From a checkpoint of a small transformer trained on Wikipedia: 70.3M parameters, a variant of SOAP for these matrices.
Each number is 128 + 24 x the weight over its row's rms, rounded and kept within 0 to 255. Layers, rows and columns count from 0. Numbers have three digits each. The size before them is the row's rms in percent of the matrix's.

# layer 4 MLP down (transposed), 1280x640, rms 0.0311, rows 1197-1237, columns 0-79
099:135103153099148107122148139087158107135118129175120106131097096152131157091100146164138126112202088111151144127118153143132148070138155160109146131103118122140138153144102096150104141110149154158116129138165154120132137141177109137134162109
099:123081180142131130146109150137124109134107131100151095143155155139124122104129154041088169132156140112094057143084123126089130115135106091118106136115110155149115163105146152126151137140139150128092116116122140127148116131161106115083146139
097:167100178147109120161117146126153121099134106135061129105130129138152175133126115108138150134152152145135096113086116118108088112092120139085133167130160093096120108104129137106112142098115123131104138126125146107100138106144142151128093138
099:122066097115147104159146078142103133145178151115105171100126143192091148136112147108143156130133136148157135140114106130133146121149111146146110110079134112155104071161177100143144089119080122133099157133111120078120127073156109109074136123
099:133155128092134157108119110156121118145134136106104130117170121113147119136165133161170134159096139098128124144167124159124108118174143108147127089157129129124143126161108114093139119138114129180144090107103127119116137158143143147094117149
102:142156110139136126098150169119156135105079125144135141127130092087128150177136124138127121097120134078114116126161139147124156135091155117149158143149113182146162046090132125179120151125153098107137099170121133095101123143117119175119128157
108:128155117131159098120132164116133140109102155155144139144111090111161115126132134146155163096128146145110151088123138183069103103127089133107085116149087103144140089165077157161122086155107140120131154127122123163116144122136139152101128116
100:145098099123149140102150133119097124130109091122140129092133144121113132135134155166164132110127191106119113130094149120163133130116133096147134137145138136108127123130135118098152135183150094135145130139153125125148144142105114126109173168
102:145170133120123092123088165108165114126107131122118129141106184160157088123162093079155128153119118136157097156134167163110108130132122113150112110106114097087122147119136139137194145140130140134074102125164129105133136134100120124122097159
097:137116136161129117140103087126135121113137158129096153099170107140172118096101108100169169113146125131140086159130121136098123161140088095163118114167088169047150111100123133146149147150148110137076137132148172122087125118091136147160108156
099:126178175122136115121142140123135117168095114126130126171156135123066137085123146141105141164183144131126110115140130146134105140093122150176107115137102128179152149148121136160140161119155121140111111143149136094079129149102100128117167110
100:151160145103131144069102146130129172115102129134127167150137140197142138101107120121129119146128119155161146117159093099131064151103107167156155130146132169131105131129141143120145144114144139150115131159098100092101143123108092119141105115
096:134165149160131103196104150119117131128115129175143143090104128169094092132179105135131153107089149116111126137121116133105143142166107108108139131140072109136127116104160135148113138176140146108118161133146129130137118135154135094159116107
101:160120137161127114140113103118117164123137130135165155097111103113124086118126123105121139120131141134155159103103057071160124078127169121136098145162123116133133156179147078145101069113163132119096147136147129141146098125111145162156130143
097:133107130117171129110143131121095117125132132190113126119127117117127123129135126143165114112107127096172141108159144071136130106133175188123125141129134155079118130116109191092157135128140090105091137148133108163051133113117096156103105183
101:154184111154063126131145120184109115138124146104142085135113141103131103156153130110113113158137113161119125149101113158122126143118095101088105131165116158097144145119098125107151139093170138177157131122152100088140099131123159127144125131
104:135132103081117122111151128105078163123106126118135145124144111131116141131150103095146120148158133148130103135117105168170127085108121154070125125108143111131114139146088123141077143109109130173143117167120167117150196148151122173133103148
094:139147140130142075162150120137140107135169145096123136093137135101125091127131138123115148122123127140130125165095106103110127175158131139135116142130100164136133125105135124172108163126140151132107213116108107140171118122152104154140121124
096:182118090097147160132115129175141132112136143085133117099108157146133120157104145110118080155116090149193106163076103120132126171100177098132117141097133131145130137064124128146116095137122103123116147070162180139101113076080140156118131148
095:099135143077161109130110123117125128169119130138154114131132127156127127106109129110144112155122136102153175095144133114130124153115055150154144116161109139134096116140120153131079151098157107118131141127134158137078122129141129128164127139
095:123138140135127132165104116146120141110142101137132098149123112121115135145129118098161172159164146162135091080122148121131130124162105139118117095180145137146136108122114130096167123164122152205130121181105132104078142134140096180102135167
097:088121117117136134132104131131121125140085133110137150138151135176179146129148090162124141142141121155174124133112111129154132142133121162118134162105085133166087135112143118119155093101119154131168117089139101143113082149172139103141086122
117:084148094125096146106125147131177130110097097102106107146122126146084157125129098092169153110120129139111189122165106162144095123145068098122119092123119078121107128121133137130101117069119182103150159169127138155113115106168134139187112112
095:107078092133109111121080124108149103099132115107102115115123093092135102175126171154119150110164101117151117119158150090163130130091145117136128122134105173115144111150154099158101115094155122109117122121137111161132132131134135129098128136
090:123061140150161135084156090164068138125100138101116131138122164152159120127130087109077110109117131134124113157121100116133124101171105147101118096095155113100091123135093107152139085156115131133123138110152142211100090101091130115158133159
095:138118159098088126155118131139142149127155178111138159105125088124110127081149074101135126111173135133125170124120063112084083128072089101122117154100148129129162168144131069132149120137126125180135165127132137087122108177107152123111107096
098:131129134118081135118161100141133127157163169134115107126144189065117118135137129173143121124093129172145140102161124114158108086076099108146130123100109129144108092072148192125173142140146132113178131136091089135105112118121173103108146116
099:117131166130149136114114133103140137128125128105128100119149089140123145145106146124154123159155144130131109133134145139147188123114123127142129134086150116127116154088117103113116123139146078174169078118098102161129168073116115096084133112
096:169135113152137062156137107110139085105169115142130128154111107138100149135131089120129174120097087147108126119120161139178137130169140093125144120121130103173134124110140128146125114141139150117131142146132109093149155141143131097109129141
094:133167146132101166128186147124098124155113127117104126125117118145092121129069100118110130188105126165172135114140155117160121109144174140140156118134074138141149135133105122161169111159128129111096131146161174088107129153105101151138132122
101:146147162150140142164142110102119158118107182171141136153116142123130116114104130106099130106149131144149112166129118116104089136091138165093149143108130140108121102102123098136157149116140091129128116130090122131138116135083131116086140100
096:163170142145103130108095130136147119126177182084141134186108128115147105088137156137133129114143183133145153104163130087094155125107101132117147145122148100136117137157106105129136110126130115109111114129111115149124158096136101141131146119
097:089116157114090129163175082097144104149135150104077140135160121118098101152122119127142099134157126142093133124140144118126109126153122080146159110159168094137105108114149145170139137129131157114151146148139150107122161103151137115117128128
102:110149134140098168119128100159163126136182096100118132120102154144150123110133110122143117124123123190147185107135133114095124143160135138105104148141149151123142152144152150131173111160144113148110126140145153114187092118136121147150141118
100:086150110124102120103124145139103131089116099168130133139125059099141154121134113138124123091148114088147160129127169154152124113117123168160145132139158169124113149107097091087155148132083140132131137103084149107129135097117109101139132140
104:129149083101114102111133169093086125125118129125137123157142101081192137160119139111145120144144136115120115136139113079112127120149110171127124142104140121098140136102117137126111111168153103167149146147108144135111113101181163125150103124
089:150149174118097117112108143083139131131130126147116091121120155173158142118121135104105091137134079091122156127146144110148163103108122117124159140105116173148125129115147090089121159145121077130149122152150153133131147175116105170162115121
099:150134113099093144139116120115138134142152131118136119118145137204139105097117084100119143077163159136156107091148114104146098135132137134133097130121161104160124142144100122116182141112091103099073138108159145168085151152129119144125134166
090:139136112118121140139163090122098154106115110120111116169083129167142152148126116147093108125111088126158138117097057176090151161124135115117130136114129165152189075120123162101111097107144152161137177064089147117119153151152140113091131101
099:125184144121113117152150092153097103143154124120134120116103170133155122136160128149137116070110132155139128117116137144136164187186118164088132120142102184106154121107146167131122122156120098096105125099162180152103130082088146148101103166
096:146148121179111133141122128122137150134105121091125139117126121143114135144176156104122129140158130122142217141120152177112165130077107106141160159112135146117101084115125126149111102123113082124128161136136115152120146088182146171121132136
# layer 4 MLP up, 1280x640, rms 0.031, rows 1198-1237, columns 0-79
087:112101209129145121123096141168100156160084140117147124096126140118163097133103160140132154129146124110141161123136146126142145120122150139129128101133148072138133131125109129166160107141106139148077155089121138104124135147122181120150084136
091:133130124146102118171103117146161099101085179081120104126160119166093132140156161120099124130144147083087133144127157127113171120142145126191148075111121106129140132114102141154104137157199127169086122104152133130108098124152144138137181120
097:101143131117100125118166156118137123110109135093086136121152143129115176178122142095127134164152094174124078174152148154101178110104082101118123112115108166108126099130090155141127144078151129096151129094158187130130099138094103143137146118
097:114080088101139144136159127148114130120130090137149135122141142124137135135140132104113101173117121108138140098145126164160137133150137142171100136104100116103163147097113151135135122202150060109134122135093170126173098161140110198160133115
098:122128136114123132096138167139127181177137138132130130113164145107094138168095139119133144148149097108112141098150087155105119127141117128101118129200135121184110123109132121121124132114091151168095145142097138125151134130083149109127133104
106:103139101137105120123154103118123047102128163137145123146143140086139129144078139185133111115179137086123153105083151092087131149113124105125114160115115141121133122134129161144143131158140117135117068124126111094141086108146105134140137125
097:121102106143160116112079131110132134148113163115119171173106143088110115111117123150143086112136149136184136092161129130114080165169110163081164134169106104091144146143113154136157090117162172134138109085101138104120148119102138102121102143
100:142170121130136154157125085137088130169151107136126159140123127138099152150130168123151121131146108128108113158128130138145117158134134115144082166121157109158184111139149102112121105147101139144082183096134128133129156105137181114134161152
094:106168114134117153132105132093120137133146109160151117143101133112107116142104060107103092132125072085135147089093110107100102156133103109139148131123120101140139064096129176176117120145116119146113128119116127086169095116130139148153085157
098:091146161141102143098107147091085126120117135156151068150118102138095130134140105162096156130143111125137160123168114134123128104138149146135147131143139153139140139130120146127121154139059094075128113123117143126174145114167188128122133108
101:065145130125104117122097133134120099153160080128115093114132169084078138152135120090131128139124135098141172178122116180139113147146110111123154132181093154134169139108115094087113135124101159106122124147109134178139103094154148162139101164
108:206159127133104106128111133122100140147109113115157120103145163134143124175135116098138084106120111090130087166136111117132105092114072122123119124142108126119141157110116095161145115116127135155110089184117162114124145159140146125131122100
098:160129119118099126171134109133110117149110125137125115146139087121120141133107101133125160117152144103116163144098140111143109092112138190088103108107139122163136124140120140116134115170106130138121089123144104095128134140142117135141148147
097:084145159099125098078057169131115136091080114111108108103116141085126119146124119143117092154134141115101127076121142129111148122146152117098147138129146122117114116142137146107133148162151101141109115105160117134121130151143127162128118154
100:109119127117140114128157173145147149125102124118120141101174170120110110162174112155093133133142160137156119127077155108103154122142124109098165093136101138134107124129117183100152085199128144149158125104133104095107149120135187101117141108
106:098160100082144135125101110136152119110148088155131116137110136120168131135153144123127131104101146133105121141121155113130165172125128133106116139134158122135133159111166115159135145159174118102132125116130171135115065132119086114126112124
095:148144129185126137151110147125128134142133108083149136133118091127086106135138105173160090140126101091116126149136119158162136120166134112132123135137099154131115149069114149118158094101112163147098121087114078196165169126135159141112138154
103:129112121112097116106100129114116125112153118109151136130112069100143110138128124089105156138129144126089149083113080130154128130155114094124142155139128110124114159068098120077117132114120143111124137155133084107180141127164095090085114093
092:184174140096164117148112113170136139132110115177118143140120080106127106168144109109089119120118141159133151151140112124081098166160138137150113126154104148123145079147129158128138152083117092175108094154101145123145127117162115147121116092
088:164117147130145101104136113109163083104154094126145127111126137108195110112087130119089120142160140081070151122141144078141099149115106114120124084099111144083127163133101125121152122152151116085107107160133103123133106145124115094114140130
093:103129145112127120095107186095135153136111109113167153131148156104154167114085133151151135112156158085174086090131131097108107145099138114123136096161153161130146141118142115138090102145124105098151178136114136148131149140155110122173123142
112:123192123160128119184085112076102128136097116092122116126082156137108130108144072136122093144129129170096132138129158134100143092112134136105155145100095121119138182185124123143152092168116128139130144078095144149105106160102133141124135138
095:112152128109180128102133125105110151104112095117119140106151105117093162142156095108149126104142171149125123143141125157128167130193152100117113155145135119117121105137058125145131081147102090101124158159144153103110134144136119113193135100
105:151131136084162124159104152099154138133109111202139141163152090103118115095156149129157127192099136128109136154120124110106109140094165125122128117196096116120106141131154137134108147142129140125126114118101109076128160134156153119143108127
088:108135140132146120139108133139114156122104092121142130110105144142126149118141134164067124177127151096127122156125147117120114151112083134099152131142126134087111148132091146112114114135122135122137125143126114085141078128122150146167078096
097:093177068153133149087112125133146160155141129127143092114149114093156062093116129106140111102115096126098138108117120111124145125123130122158145146141130128118135140126160142096127149113090106123111113141107113113125148101149109141129126094
100:174168110104139140138112116122135111114087144118161096145126072125120156144131145131148103151110083134142077111104126104060188127116098134126140085115148124150108091131132097146136097123136181147112123152127124094111141130125110095103117112
093:115113142098136135137106127133115131148095110144102083151164166134120141118079173140107085117145138122160128097154148116150124120148103132151126135082158110125071156116132144102179123093148132168143138170115109168156090152133152106130152139
090:091166090171108130111098138098091101087152105128098106082134112120107136122121126126127124123108122145169140162102136109125108144154180150131126113159101101105129097157128142082148130171120130096130106089089142090148161108126081114129147127
099:147125123132119134105164153171125124116130136131142096135146163127132104126108156136164102133129165136137115140090149157160114130105146133127083148150153170140118145140103094143146114122094126081154167137145185139137079173112134121148146144
093:137125106105121144131144117118091104102117136090095136132091135139132168122112136107121115124151091072141142132115140139131141097092134157133152128160104133102125121103076039124096147120155132152144139112149072122175147137143119121133107118
099:101099112153131094114138117151181146124126137125079139156145143123125148109145127176137109094146100088126118160142130082170142101133077096086109135105131139107116145138143122134145107077103141135103141115087115161165140104110127092167119142
106:075126121115134132109116123156081106148101134154127115140145127134148160182110125110103138139115132145141120132086146133113117107176092093133129100131151112153086118161132151121124121172106165106123145104134123138158145123170163126123122119
093:128130150132134168097128144138178097155125124092119116092124157137142147126130138158102100107119104194158172122116105166128127124103151120116113152135144130133137114100145152120172098097129140126106152158128069093113083115140143119127155101
102:151111058121100104115120090140139101107109124114192102117130153132153136135114168204146153126150125138101151094174146123168170160129110134116112121099168136143097161194119137105104131082167140102152137128100114093150112132110143124149128140
085:138133120093104145105128134120093130125146143168143147078097174152097129096178122116124134136125096107118160128139104155144117096065093107130121076140127095100137136124119125120138079106104078157139100132165135130131124134075114142140113143
096:120135136163118141113140152117092132138081128152153160111131105139091132132109121154107105143128166102125101111133146133113141115104118145152150128138156140183120107142150159135111118143114089132143098139091121130113161125102175111121156119
098:109119144127107123105117166134129119149081157162115132123159105121137140119122121105128151140119126132122095180149136052147115127107117146100133097153116133132119105113110096123124063131089109093150092120135108100094169116126135110117121180
110:140102158143130131127133149141185147134134106161117140138156123135078085114095158122104125090132126113131127143112141115152113114088138137154143088145153122120114133093125137150148155125140129173149114147088097086137119089125119114180140117
095:158138129162082120089131117140112124145145128090133164104141124133097150109132119129115131137152151162144159194133131146127108098150180128121127125110165111161154168128101120146097149136083157157131186112092137156113120116072182109164150151